Weights of a small GPT-style language model, trained from scratch on English Wikipedia.
Size: 13 layers, 8 heads of 64 (2 for keys and values), vocabulary 13329.
Training: a variant of Adam for these matrices, 652M tokens, 13805 steps.
Each number is 128 + 32 x the weight over its row's rms, rounded and kept within 0 to 255. Layers, rows and columns count from 0. The size above them is the row's rms in percent of the matrix's.

# layer 10 MLP down (transposed), 2048x512, rms 0.0382, rows 581-607, columns 128-255
size [111 102 106  91 109  93  97 102 104  91 102 112 102 105  86  98  89 101 101  94 105  93 100  99 109  88  93]
[[ 86  62  95 137 144 158 120  88  98 133 100 146 103  75 132  67 149  85 154 122 105  90 167 130 116 118 155  95 145  72 129 131 102 186 168 164  79  86 134  82  76 102 155  98 159 104 115 107 158 128 129 133 126 153 145 164 170 135 103 112  77  57 160 164 117 118 143 146 125 162 118  87  79 146 149 101 106 184 133 107 131  95 115 123 113 131 113  58  86 172  95 133 111 161 144 123 177 119 204 166 152  83 126 121  78 155 155 118 105  98 113 188 119 126 181  90  93 117 168 199 125 119 150  81 180 150  77 123]
 [109 130 101 170 148 117  94 127 193 135 136 104 162 113 149  86  80 155 125  98 169 156 118 137  96 105 118  40 167  89 134 160 171 205 178 118 126  97  90 115  81 109 194 124 110 133 120 141  85 109  84 153 129 115 148 125 118  89 105 130 155 162 120 135 119  85  98 162 129 168 135 118  67 113  75  92  72 101 157 159 126  67 184 124 119 120 176 129 169 148 116 142 110 126  60 100 119 138 125  93 115 148  50  94  98 113 153  73 216  35 152 157 119  96 171 137  92  86 155 135 212  80 100 168 127 115 131 148]
 [100 144 151  91 102 169 156  92 130 101 170 165 103 149  77 133 182 133 112 175 156 115 124 104 174 131 180 141  90  80 166 139 138  82 152 108 137 143 143 179  60 155 174  95  74 103 116 110 121 121 127 168 108 161  74 112 142 112 132 128 107 122 138 104 163 111  81  89  47  70 129 102 102 146 137  88 133 141  78 149 106 170 160 209  79 127  97 159 125  54 163 160 154  82  76  82 170 152 149 161 131  90 117 175 112 164  95 140 167  66 156 162  99 119  75  99 110 153  78 101 131 149 114 150 139 164 118 128]
 [142 116 141 145 129 116 144 155 134 118 158 159 186 140 160  85 104 114 115 156 167 178 154 151 100 146 106 167 120 134 134  93 127 157  99 150 150 113 124  66 113 172 166 143 186  98  90 122  49 148  78  48 136 124 100 161  93 157 155 180 125 119 104 107 115 132 148  89 148 134  96 143 103 134  51 111 137 112  69 160  89 149 124  87 101 140 164 110  85 205 131 127 106  72 141 191  95 120  82 131 126 125  89 170 119 138 135 135  99 150  99 158 100 118  41 110 152 155 113 195 111 132 164 105 163  90 134  68]
 [103  80 144 132  95  99 155 116 103 109 140 205 152 106 183 134 143 116 115 174 139 203  43 130  95 125  96 126 185 154 111 154 127 100 175 106  87 110 153 134 142 147  77 141  80 100 130 133 131 148 152 123 132  86 131 132 174 139 140 120 110 165 171 102 134 192 153 123  90 118 122  70 160  86  84 159 129 156 165 150 111  99 111  90 109 112 159  86 167 157 135 107 119 152 100 107 109 134 139 102 118 145 140 152  71  99 137 187 120 176  82 103 167 121 147 215 167  84 116  62  60  69 131 152 162 161 178 122]
 [162 106 127 121 131 128 196 122 116 153 122  73  76 190 150 128 145 146 131 150  77 101 149 165 149 145 156  54 148  90 127 118 121 130 136  97 169 118 140 186 104 133  80 153  94  79 197 127 104 127 155 152 134 114 144 123 101 144 100 107 159  87 147 177 143 176  99 155 100 128 100 166 128 144 121  97 173 148 114 180  48 126 101 158  95  69 109 171 109 152 126 111 155 147 173 106  54  76  65 195  93 152 141 102 110 120 193 152 132 147 118 137 146 197 143 190  90 139 140  45 122 110 178  72 128 146 121 100]
 [123 106 145 176 206 167 169 149  98 101 166 137 151 163 142 155  86 134 112 126 146 112  81 161  82 137 136 113 147 131 142  80 146 107 123 130 192 108  80  60 121 123 125 133  90 145  79 104  88 145 154  72 101 138  91 177 128 108 140 132  48 135 137 123  74 178 112 156 115 163 120 138 133 111 120 122  68  97  91 108 109 122 109 133  80  89 120 102  93 152 146 159 215 138  76 164  91 110  94  61 104 146 128 146 149  93 175 101  85 171 127 139 112 104 150 150  87 136 112 105 191 102  81  81 110 114  78 153]
 [129 154 168 152 116 144  96  76 114 105 127 125 154  98 180 141 133 155  90 123 122  90 118 134  91 143 142 107 122 202 118 130  94  58 131 147 104 144  86 131 187 171 135 158  97 102 193 166 186 127 158 139 101 166  82  96 188 119 126 179 102 128  88 121 105 149 126  64 114 165 106 138 111 105  92 154 171 117 115 115 123 156 148 110  78 102 155 181 184 105 134 102 165 184 121 150 110 103 122  93 120 109 107 156 112 176 201 126 124  66 153 144 170 137 139 131 126 129 120  95  89 166 138 105 124  84  95 177]
 [120 157 169 105 121 141 126  81  97 127 154 169 100 146 116  99 126 146  66 121 127 157 164 134 155 135 130 112 141 118 100 141 133 158 165 112 139 121 137 100 121 160 145 186 153  86 141 115 127 191 133 113 124 123  75 173  99 106 134  84 140 168 124 136 179  92 176  60 172 131  53 132 171 209 143 143 130 124  80 139 160 139 173 149 138 177 148 115 228  73 123 151 197 132 148 118 138 116  89  95 115  82 151  90 138 191 133  91 250 115 128  91 155  62 146  77 131 121 164 144  69 109 136 142 137  48 158 130]
 [162 100 137 120 157 103 136 182 140 121 112 108 155 125 125  66 124 144 210 200 102 128 157  84  92 130  66 210 149 101 119 138 192  89 147 126 119 132  96 118  95 154 173 132 128 142 135 128 139 159 159 147 137 189 148 137 153 179  97 117 111 106 140 114 137 118 143 167  91 135 134 140 115  68 133 146 137 145 115 148 182  53 152 133 153 108 160 127 134 148  95 136  89 179  79 118 168 133 131 139  78 153 167 130 123  85  94  66 137 129 133 184 144 143  71  90 112 127 136 122 151 144 141 177 117 139 163 121]
 [154 129  87 135  42 108 161  86 130 147 117  87 128 106 105 178 130 134 110 156 137 128 143 107 175 109 117 134  71  85 202  94 159 123  83  59 129 184 101  50 101 125 146 142 171 115  95 115 122 163  99 138 116 127 124 141  90 197 111 178 135 113  99 146 117 170 111 194  78 145 105 153 178 110 133 146  86 105 101 120  93 140 138 130  93  43 117 111 121 115 136 177 128 161 149  39 138 120  76 155  53 118 157 114 136 103 132 136 126  96 155 169 172  86 149 120 170  96 139 114  97 118 170 105 118 133 120 125]
 [165 150 146 104 114 151 139 124  84 167 111 198  66 138 146 109 149 110 186 145 170  76 148 122 169 116 129 184 100 120  92 153 109 141 115 124 134 134 100 116 154  39 152  30 101 132  93 132 105  98 139 138 127 155  48 139 122 154 128 142 138  91 104 116  95  67  92 151 105  73 164  63 127 156 188  67 132 119 181 169 119 182 101 117 175  86 119  65 187  95 133 114 157 162 109 159 159 126 166 118 142 160 110 104 120 108  81 159 121  95 116 121 157  54 169  89 135 179  79 107  55 160 187 140 101 157 123 122]
 [ 90 133  95  78 166 151  98 121 138 149 139 117 139  79 133 182 159 199 154 123 145 123 116 151 129  64 141 155  96 119 170 169  71 124 151 151 124 180  97 122 104 127  67  76 124 134 115 145 179 121  78 142 171  76 113 127 150 105 142 136 104 147 133 132 139 121 156 165  72 102 152 171 152  75 101 145 137  34 136 184 104 101 144 142  98 187 144  99 148 140 175 134 111 146 203 146 172  77 137 132 132 119 126  71  93 108  76 155  92  79 154 152 152  79 124 127 113 133 103 108 122 173 174 187 125 123 163 125]
 [130 118 144 137 113 127 157 201 165 141 143 112 120 127 135 112 107 142 125 157 133 139 142 137 134  58  83 110 150 163  98 156  73  77 140 125 143  85 131  85 126 162 156 126 101 112 138  91 120 129  76  98 106 109 122 134 132 124 127 134 161  88 153 126 127 125  98  79 140 193 122 134 106 105 105 117 116 134  62 150  99 100  76 146 110 173 156 219 158 111 165  93 136 160  68 117 165 161 162 129 159 116 139 106 104  70 142 174 159 127  94 145 131 177  36  84 178 148 157 115 205  76 120 135 121  84  92  79]
 [110 104 141  85 141 171 108 143  67  98 166 142 114 105 105 124  92  89 116  63 150 123  78 129 108 119 179 139 154  98 121  52 126 177 135 146 129 195 110 158 142 100  95 118 117  95 102 119 163 125 108  96 171 135  97 122 171 140 155 138 103  95 150 144 137 161  90 134 205 139  94 137 190 151 131  86 179 105 163 151  99 172 224 109 101 125 122 138 132  97 115 133 157 139 132 153 146 113  46 104 112 118  98  85 157 127  92  93 137 134 183 157 112 175 134 138 169 131 108 116 120 103  99 137 118 102 108 178]
 [ 76 146  98 114 123 115 145 144 170 151 151  86 142 149  73 128 134 167 156  53 127  63 108 131 131 123 170 117 108 126 117  57 149 122  97 148 110 134 133 155 111 156 129 120 159 145 118 181 169 107  93 101 146 128 135 166 115 114 120 111 174 124 112 164  91 163 189 122 119 142 106 123 127 138 213 165 112 118 175 101 157 101 138 131 101 152  91 173 112 100 119  87 161 171 152  92 144 138 102 112 142 134 133 119  85 171 128 112 173 121 135  76 161  85 194 105 166 128 101 130 137  91 128 129 164 155 123 105]
 [ 74  95  73  94 153 133 171 117  74 193 166 148 121 155 139 162  81 113  88  99 168  90 154 110 185  77 151 160  95 147 154 164 100  76 149 115 142  86 123 152  34 151 150 149 102 143 155  99 134 114 137 119 107 148 148 145 103 136 142 153 174 121 118 109  94 132 149 126 149 117 111 102 152  48  94 100 121 141 152 169 130  92  86 138 130 160 119 113 169 112 145 125 136 110 136 113 157 103 161 109 105  99 110 149 109 157 128 154 122 120 119 133 175 104 153  95 111 158 117 126 124 156 122  86 149 102 167  79]
 [107  60 116  78 188 107  75 139 147  68 116  80  99 117 132  89 144  74 105 156  87 187 142 142  69 150  94 158 112 122 145 176 107 119  91 106 137 111 124 125  96 179 125  91 126 101 111 124 141 146  88 104  87 131 110 141 113 140 134 139 138  91  70 108 145 119 155 130  80 138 131 146 127 173 110 207 204  82 127 123  93 100 164 132 169 123 115  75 164 129 104 138 151 186 122 143 168  44 111 104  80 109  81 216 163 105  98 160 144  88 147  72 144 139 116 139 197  77 146 105 149 103 116 112 151 157 135 170]
 [143  64 166 156 109 118 125 139  61 137  71 198 137  55 153  82  85 160 168 133 118 140  68 136  94 133 142  70 111 117  87 172 137 154 110 142 148  48 104 128 132 159 135 107 131 193 154 197 136 150  65 131  86 107 156 147  87 185 140 130 109 133 132 114 116  96 199 191 143 125 103 142 131 100  91 179  97 132 142 107 100 136 146  65  92 115 115 141 125 129  93 140  85 102  96 106 132 153 116 148 147 168 130 138 231 135 131 134 154 104 143 171 131  83  87  83  90 125 163 142 127  92 118 131 154 134 109 128]
 [ 84 133 173 132 104 151 112  86 163 118 127 126 153 149 130 160 105  53 113 194 114 134 113 130 101 105 158 149 112 221 135 152 136  79 155  83 159 147 103 113 136 145 144 149  88  79 144 122 146 132 176 104 136 134 126 128 172 167 200  81 149 111 157  74 120  99 106 117 105 206  70 168 179 138 123 119 148 117  91 129 159 172  99  76 129 168 113 104 204 105 134 157 147  61 144  94 124  91 156 141 181 181 124 146 141 181 132 120 143 140  69  71  56 120  89 122  92 107 121 109 112 160 140 122 101 104 138 114]
 [120  88 147  95 114 123 147 104 130 158  84  92 127 162  78 130  91 131 122 129 105 190 184 127 137 152 109 134  87  95 132 161 190 184  71 137 146 140 148 161 133 106 118  95 155 178  86 125 125 173 166 130 122 166  92 141 124 146 115  83 169 189 195  76 101  49 129  67 127 129  92 170  99 141 112  88  72 180 158 177 135 110 126 176 128 115 102 130  57  96 121 174 104 146 126  83 140 150  87 126 111 176 117 149 100 170 142 121 155 112 124 154 179 106 110 148 147 164 105 107 140 158 143 121  91 148 105  92]
 [150 110 191 136 184 124 149 189 129 235 135 144 143  88 180 146 131  79  94 197 151 141 191 112 160 133 115 106 118 129 171 129 108  97 153 121  90 133 161  91  93 109 124 126 116 143 107 110 106 126 144 147 154 178 114 101 114  91 138 130 105 110 136 148 119  85 178  95 152 103 166 153 175 153 163 120 140 167 152 162 146 183 170 119 131 172  72 101 138  92 197 200 115 129 129 102  92 164 113 180 138 162 119 126 109  94 159 134 105 144 135 153 167 107 116 103  89 144 101  80 149 146  93 106 155 148  93 140]
 [ 95 119 149 167  82 174 166 145 163 144 147 154 127 170  68 101 150 128  46 168  94 128 156 101 105 148 126 126 156 125 117 166 138 102  89 140 112 108 100 124  97 135 135  63 143 130 129  89 162 124 135 147  80 172 124  92 115 190  87 102 128 163 126 135 151 104 122 123  65 116 149 156 169 135 178  70 126 145 118 138 122 119  93  69 116 144 143 143 174 144  88 115 103 109 141 188  49 150 152 111 121 162 141 144  79 153 117 144 164 162 130 161 159  81 118 164 170 118 103  88 112 149 134  82 127  99 124 132]
 [174 138 110 125 161  90  84 163 188 159 136 174 160 148 163 128 125 103 140 156 116 110 142 159 121 120 176 201 175 119 132 102 109 163 168 138 142 241 161 110 102  99 128 164 104 188 104 181  73 147 132 132 108 108 103 127 119 145  96  61  97 119 164 101 163 119 177 131 123 131 139 125 180 120 144 158 169 153 100 139 148 131 100 130 169 149 128 131 168 131 150 148 138 112 130  36 100 113 138  81 144 129 133 123 107 149 138  96  57 191 134  75 117 129 132 126 146  67 105 119  72 172 111 164 141 142  84 157]
 [ 96 105 156 148 129  94 158 127 153  78 159 128 134 113  58 118  75 162 133 161 100 141 115 150 126  78 135 174 144 166  90  85 152 127 112 134 136 141 139 145 127  99 133 101  99 146 104 151 165 123  75 107 165  96 151 133  91 101  95 173 131  65 114  83 119 156 102 122 133 104 127  87 172 124  82 154 116 105 123 171 136  92  93  99 106 168  97 121  73 151 109 102 147 140 167 143  76 123 127 118 128 171 202 141 171 166 184  98 150 107 184  79  97  92 137 134 119 114 135 102  91 119  82 124 157 102 138 126]
 [173 127  77 120 182  75  87 153 136  80  77  76 107 117 110 156  98 176 170 128 162 121 162 151  86  79 138 152  97 201 116 159 117  93 180 116 104 142  79  74 174 161 152  70  87 111 177  89 113 104 111  93 122 162 155  70 116 123 130  90 138  81 109 143  57 132 145 125 119 102 139 119 168 136 139 115 133  63 125 130 121 177 133 160  84  79  83 189 139 167 119 160 172 195 147 171 115 103 115 129 138 124 135 157 147 113 115 133 159 118  95 121  89 123  71  93  60 135 132  92 167 173 123 160  96 145 126  97]
 [160 131 154 130 141  89 158  87 156 102 129 120 145 139 126 122 157 169 105 135 147 100 148 130 137 158 141 138 176 118 105 109 127 124 110  85 127  68 123  57  75 115 167 123 128  77 157  94 125 174 124 143  85 170 152 182 123 192 156 132 124 174  52 157 127 118  96 164 127 132 123 114  55 130 194 114 131  88 148 123 133 148 166 143  81 146 108 131 164 144 173 125 159 177  88 154 187 121  95 129 101 137 173 135 144 155 102 119 190 105 102 125 120 170 168 155  85 113 164 135 146 172 133  53  88 120 147 120]]
# layer 10 MLP up, 2048x512, rms 0.0356, rows 582-608, columns 128-255
size [100 109  95 106  98  96 105 105  93 102 109  92 105  89  99  91 102 100  94 101  91 101  94 109  91  94  97]
[[105 161 152 137 197 125 128 152  78 122 178 151  97 142 162 112 188 100 133 182 112 130  80 139  87 142 134 207 126 118 118 125 144 132 100 171  95 123 124 126 158 140  69 144 219 163  98  92  97  76  86  77  88 145 103 108 133 139 174 172 178  70 170 102 122 134 114 196 118 114 103 139 146 135 134 132 130 145  99 118 125 194 118 140 117 135 116 131  72 116 141  77  95 180 130 140  65 136 107  75 110 119 165 157 124 139 158 106  97 141  87 137 104 154  70 102  78 167  92 128 160 121 125 166 123 130 123 150]
 [101 140 137 127 155 126 128 149 114 138  85 118 132 139 129 107 136 158 125 122 168 138 168 127 195 110 125 115 104 109 188  87 176 135 120 136 101 158 145 115 134 147 161 102 183  80 129 120 110 136  96 184  88 146 178 154 102 155 144 108 138 117  89 135 132 115 132  88  84 123 104 161  93 138 193 121  81 136 109 126 226 151 128 165 137 110 117 198  70  82 114 130 167  96  84 147 143 136 119 124 173 101  78 104 106 201 121 105 153 102 129  90 119 154 148  79 117  73  96 134 130 138 114 144 142 124 147  77]
 [106  51 127 150 130 145 100  95 199  74 107 108 144 131  69 155 115 156  90  96 122 107 106 189 108 129 130 145 149 144 163 118 119 146 134 102 209 155  83 125 164 172  88  78 141 109 120 100 118 115 126 131 158 139  62 167 107  81 155  76 143 165 118 125 143 135 156  87 168 109 204 146 162 157 141 149 149 157 105 138 166 154 145 113 108 140 173 182 172 149 144 142 146 119 161 123 121 126 129 146 158 128 158  60 108 120 144 141  64 136 123 138 150 169  81 110 108 102  79 130 152 157 155 176 137 109  69 225]
 [115  97 132  58  91 121  91 129 137 132 135  72 120 103 149 146  70 116 137 124 149 141 172  69  86 113 149 162  98  19  97 111 123 102  68  86  96 157 171 100 166 117 135  58 130 178 146 134 119 126 134 138 149 177 128 180 117 167  84 132 183 136  97  97 119 131 141 144 122  97 101 107 124  64  73 186 118 138 162 152 126 137 152 208 122 101  49 174  78  97 115 108  67 105  78 133 154 164 174 129 109 124 166 159 112 149 147  83  75 119 180  63  88 156 128 159 155 107 113 110 165 151 141 177 147  77 153 103]
 [130 122 194 179 111 179 121 122 204 151 140  79 125 144 111 155 104 139 169 169  86 141 140 151 101 151 164 178 140 136 134 133 126 126 126 158 132 133 128 116 170  99  83  60  99 195  84 121 122 104  99 116  88 163 100 122 158 114 134 128 167  93  87 172  43 139 135 104 155 105  97 161 101  81 125 176 160  96 138 154 162 149 144 130 147 155 137 113 128  51 132 169  70 163  56 121 109 134 108 131 169 179 104 142 108 179 202  47 130 136 147 136 114 116 145 128 118 143 120  75 160 116 140 187  81  85 176 134]
 [120 121 131 115 162  77 104 138 136 142 130 139 145 143 111  97 143 127  94 138 148 124 180  86 163 152 119 155 119  81 188  99 152  70 146 128  82 179 126 120 133 139  87 138 154 135 178  90 119 184 124 105  92  79 182 117 107 103 107  80 141 124 102 142 102  95 173 182 113  74 139 126 154  92 152  92 140 134  89  77 193 134 173 152 127 189 109 159 140 133 221  55 110 129 109  95 151 141 134 140 126 112 146  61 133 121  99 137 157 164 108 122 152 136  86 156 132 176 104  53 139 138 157 130 132 112  91 186]
 [119 125 133 142 152 132 141 137 113 162  70 176 151 116 215 197 176 174  82 196 161 124 108 134  99 220 179 136 154 104 142 153 136 100 108 126 131 133  94 116  97 168 105 158 110 169 160  41 119 143 198 135 123 118 151 173 104 130  89 122  93  93 111  71 147  90 102  79 152 123 164 117 111  75 101  92 123 127 108 106 128 163 144 157 105  73 195  91 151 126 167 138 179 126  71 175 128  89 146 101 121  90 120 168 131  55 161  93 153 165 151 173 167 118 103 103 157  79 132 114  58  76 127 152 177  98 116 158]
 [132 140 104 106 126 100 142  81 151 182 106 168  74 100 115 163 132 135 114 154 140 110  95  75 123 168 162 173 149  64  99 166 118 133 146  63  88 114 131 161  86 193 153 152 135 145 124  80 142 160 144 170  92  62 104 166 120 116 159 116 128 154  93  97 162 119 166 137 159  78 146  88  87 118 148 129 127 173 108 130 191 137 196 140 109 107 166 182 134  37 159 118  79 119 125  59 161  99 189 149 150 210 119  66 115 204 142  83 142 152 122 130 134 108 134 119 142 138  65  84 127 144 177 144  78  69 112 129]
 [132 146  79 101 203 149 139  97  89 122 132 106 132 146  80 190 145  94  67 115 177 113 118 112 155 109 160  46 145 108 190  96  74 129 131 171 109 161 165 121 127 126 161 151 122 126  79 107 170 166 109  99 123 102  90 152 106 109 123  92 140 131 142 162 165  91 126 110 104 107 245  90 151 182  75  86 111 144 123 156  92 147 115 108 129 126 141 141  96 100 189  92 151  86 124  94 158 107 149 116 155  82 103 134 122 145  96 126 111  90 158 142 115  98 147 150 168 120  82 173  98 115  97  77 134 155  67 115]
 [128 164 105 105 166 106  90 122 146 134 134  99 140 131 127  61 138 148 112 132  79  77 122 146 113 113 139 197 110 108 137  96 105 153 139 105 109 155 114 180  85 148 202 122 156 184 118  92 100 126 121 111 167 124 157  85 146 106 146 128 182 128  83 110 115 162 153 131 123 191 108 128 169 109 161 100 103 192  75 131 136 160 149 136 165 142 151 152  63 182 183 127 141 133 170 192 112  51  77 117 170 129 138 158  79 133 147 118 168 116 153 135 118 164 165 118 110 125 121 180 163 180 125  93 122 123 130 114]
 [111 158 163 102 115 190  80  85 114 134 178 169  92 127 108 153 192 127 171 127 133 115 109 147 127 127  81 126 120  89 123 137 122  81 131  76 131 130 156 145 203 156 175 100 138 137  94  87 156 102  97 167 127 140 105  78 151 163 125 148 178 134 146 115 151 134 100 113 105  99 155 107  94  97 100  50 133 135 155 128 139 143 173 161 130 133 161  94 153  84 142 119 167  87 133  86 178 161 158 150 115 117 130 187 131 117 123 170 167 127  90 118 177 151 157 152 168 104 135 148 160 105 118 156 111 190 136  98]
 [150 155 107 117 117  61  80 124 244 167 105 100 109  45 102 171 133 134  92 167 122 112 119 156  98 140 111  56 114 150 104  97  99 118 155 143 148 203 116 114 100 123 169 127 124  73 133 120 122  89 133 120 174 129 103 122 148 147 113 139 125 159 151 161 142 103 147 163 176 156 172 157 112 134 120 122 103 101 152 175 172 104  85  72 151 115 162 151 129 133  99 164  76 165 133 108 133 151  79 157 135 160 101 139  61 121  91  87  94  42 169 177 141  83 129  87 149 132 145  92 119 168 146 118 118 100 124 152]
 [103 167 158 137 122 162 120 150 116 119 104  94 112 107 145 127 162 127 152 110 113  99 137  82  98 119 115 131 126  94 102 139 135 110 140  91 151  82 148 129  74 180 146 138 159 104 132 127  88 133 158  96 106 170 145 110 138 130  88 144 122 186 136 124 148 129 176 162 139 100 131 111 148 155 146 147 130 136 181 108 143 132 137 193 115 134 129 117  75 136  81 147  78 105  50  89 147 154 122  69 133 134 147 120 103 186 104 122  87 129 160 126 113 109 159 156 135 112 112 100 129 133  97  83 149 137  79  25]
 [160 128 177 138 142 134 156 152  89 186 120  99 137  92 172 179 158 174  96 226 116  83 153 126 117  84 121 109 173 103 144 157  87 128 136 138 193 104  77 126 116 138 164 110 115 143 141 144 143 119 143 138  96 124 170 148 109 123 126  70 167 112 156 141 157 125 151  89  75  75 122  72  90  95 121 190 159  89 114 111 119  67  98 116 204 174 114 166 135 153 142 197 179 151 100 119 129 103 149 141 117 128 126 165 171 160 103 126 126  66  70  75 122  94 129 130 121 138 202 107  91 144 129 110 165 139 100 106]
 [168 155 139 158 113  96 102 102 186  98 155  85  81  84 199 119 155 119 136 169  89 120  94  94 168 142  86 131 125 142 121 130 115 140 123  61 133 120 137 132 113  97 118 155 170 119  86 154 139  51 102 105 117 142 157 135  98  95 117 115 139 122 100 138 253 131 150 130 148  92 194 154 116  83  92 132 150 104 178  88 142 182  94 124 143 162 113 156 151 165 145 126 141 102 121 111 117  99 177 100 124 125 143 120 135 126 158 129 158 138 100 116 120 113 103 149 123  94  50  56 134 145  62 147 131 116 142 103]
 [167 131 127 143 136 167 100 137 230 115 150 119 145 146  84  96 150 106  98 154 132 175 136 127 155 138 164 125 131 129 134  62 153 114 145 166 148  97  63 132 103 132 122 158 140 100 109 134 131 141 130  84 172 139 111 198 115  88 193 130  90 132  99 142 105 123 130 149 106 195 112 137  71 188 124 146 166 161  66  83 130 140 179 120 145 125  88 139  87  84 132 120 133 204 175  80  84 130 105  83 102 136 107  98 115 130 147  87  69  97 132  99 164 151  93 119 171 178 110 139 157 153 172 150  88 158 136 149]
 [130 146 110 180 155 149 142  85 174 167 132 179 130 116 142  95 121 120 136 117 145  94 134 127 151  93 128 102 160  85 112 124 115 173 183  94 197 193 137 121 112 107 159 129 122 134 143 139 142 177 111 196 130 123 174  86 125 148 129 150  90 203  83 172 137  57 142 126  96 102 111 220  97  82 134 164 125 142  72 182 156 125 129 150 128  96 139 153  83 129 139 128 105 126 141  85 109 193 111 139 180  75 114  98 115  99 120 128 192 140 163 122 177  90 162 225 184  91  81 161 112 117  20 144  85 175 139  90]
 [192 109 154 177 122 113 153 158 140 162 143 152 133 101 147 180 199 125 123 163  78 125 126 139 150 149 124 109 158  97 114  85  90 138 156 132 168 116 125 160  70 169  52 165 134 203 100 102 115 166  72 111 153 111 113 113  99 126  97  80 115 121 198  47 194  71 113 153  97 122 112 133  73 130 151 138 150 129 105  92 127 121 162 108 101 100 113 172 134 111  96  99  60 158 138 104 106  98 128 104 152 175  99 162  60 170 112 130 143 120 133 103 127 121  85 129 155 169  72  72 118 148 125 137 132 149 172 177]
 [147 124 152  80 164  75 115 109 124  81 167 187  65 122 119 114 142 132 145  89 125 128 128  87 118 171 158 145  80   1  84 147 114 119  72 162  91  88 136 135 113 129  64 146 138 122 142 188  80 148 105 179  96 150 129 131  91 105 140 106  99 115 129 126 110 117 130 151 180  47 131 116 155 150 110  92 137 139 114  48  96  91 171 174 153 131 118 166 120  97 119 149 125 122 119 143 176 119  96 137 112 106 118  99 102 117 183 153 146 129 120 213 133 132 116 148 138 141 139 110 169 144 180 117 162 145 122 162]
 [153  93 124 135 124 110 153 157 145 118 168 102 138  95 109 183 132 155  89 143 165 122  72 165 138  72 154 161 173 121 185 112  78 107  98 112 148 196 132 176 105 166 174 135 159 129 131  97 120 140 124 152 126  84 128 147  68  97 160 147 136 101 108 123 119 123 163 179 105 108 157 130 113 104 124 137 153 121 119 108 148 142 101 112 176 116 143 116 150 131  96 127 160 152 145 132 161 132 116 130 140 124 136 111 135 104 119 105  66 110 142 119 109 120 150 115 167 118 212 130  76 170  98 208 112 109 107 164]
 [ 87 144 118 111 127  83 156  58 253 117 108 112 174 195 122  91 115  94 140 150 124 122 114 124 130 141 131 172 120 117 147  36  93 167 110 140 132 176 126  67 141 117 105 129 109 122 140 178 143  73 137 149 131 118 180 161 114 149 145 100 110  89 132 139 157 153 131 121 136 174 137 141 116 135 111 152 106 133 103 105 134 173 135 122  86 190 180 147 120 148 115 105  81 130 124  91 112 150 112  99 140 119 123 125 103  96 165 121  63 126 104 131 126 137 111  65 149 137 152 159 107 148 106 209 155 150  67 120]
 [153 166 116  70 120 106 123  78 111 133 118 119  83  97 190 144 110 176 169 116 159  94 129 148 121  88 150  84 147  99 107 135 132  96 185  74 115 108 167 115 138 136 179 154 128 175 112 117 126  69 107 134 141 108 125 184 144  87 168 170 134 123 167 128  94 159 165 105 159 120 125 120  54  80  76 137 162 145 113 129 176 133 155 134 133 111 121 154 121 109 142 157 122 143 115 149 189 147 126  92 106  66 118 118  91 130 116 113 104 138 107 100 112 144 128 120 121 111 104 124 137  88 125 138 138 143 100 124]
 [112 137 139 101 126  59 101 122 107  45 120  85 141 129 194 132 217 160 130 141 109  44 126 118 177  89 160 191 137  90 148 121 176 170 150 128 114 164 119  95  96  95 143 144 171 116 116 128 135 174  95 135 142 115 151 188 156  89 152 204 156  98 142 100 148 140  97 126 148 186 101 133  93 134 110 127 153 146 120 153 132 116  95 113 109 170 113 129 122 120  68 110 164  99 144 122 164  69 131 118 136  68 123  77 132  87 155 133  96 177  91 161  91 158 123 141 130 103 124 117 111 125  95 158 120 113 128 100]
 [172 167  63  75 169 124  78 129 124 126 114 148 157 119  98  92 131 154 145 130 103 135 130  58 115  96 133 147 124  68 109 159  94 113 140  44  92 127 146 104 157 126 122 123 155  81 154 114 139 157 105  87  73 105 176 137 101 113 161 152 192 195 140 127 157  76  62  61  79 120 120 149 133 142 121 151 147 187 169 172 120 167 212 158  70 156  91 161 163 127 128  93 100 100 111 108 152  70  98  91 111  93 127 128 128 121 173 151 114 143  96  86 129 148  92 123 113 150 149 115 182 153  89 128 181 147 103  83]
 [ 70  99 173 146 109 155 138  81 146 176 110 156 121 122 158 208  90 107  64 156 136  89 129 184 132 153 132  78 156 138 115 133  89 146 175 133 136 131 164 116 165  96  92 112 135 141 146 141 110 145 206 141 141  57 117 103 116 169 135  91 181  94  89 117 130 101 185 123 116 190 216 126 151 100  60  88 131 157 110 106  97  76  72  79 150 182 144 100 135 136 156 162 122 124 123  79 106 139 140  94 133 139 105  85 155 147 144 121  96 193 132  99 132 175 163 162 180 129  98 174 176  62  88  85 152  99 106 118]
 [127 158 118 148 164  59 125 176 111 109  87 119 143 161 130  97 198  78 133 112 160  57 123 117 158 149 110 120 136 111 173 141 110 180 133 163 171  77 103  87 159 152 109 169 170 163  97 127 145 148  95  79 183 156  95 119 169 116  80 188  89 169 156 155 168 124 109 121 164  87 120  82 163 152 113  78 138 117 141 106 138 176 104 114 206 156 159 119  59  67 114 122 193 183 126 133 124 131  93 112  95 119  73  97 163 122 132 137  64 106 122  93 132 180 123 142  92 141 186 109 181  88 103 140 130 107 104  71]
 [107  87 182 170 117 152 157 117 125 167 159 156 183 143 121 104 111 171 147 123 143  93 116 110 109 131 134 150 127 147 161  85 129 181 169  99 177 161 111  93 120 157 171  98 166 156 103  62 150 115 142 162  93 179 147 132 120 133 123 114 152  74 131 174 111 149 147 150 136 153 131 155 148 192 146 100 151  86 165  82 144 170 130 140 214 174  84 121 114 109 100 133 133  75 155 132 147 131 127  89 116 110 130 134 141 185  60 116 155 136 133 177 129 107 190 139 143 125 166 158 142  68 143 143 119 121  97  96]]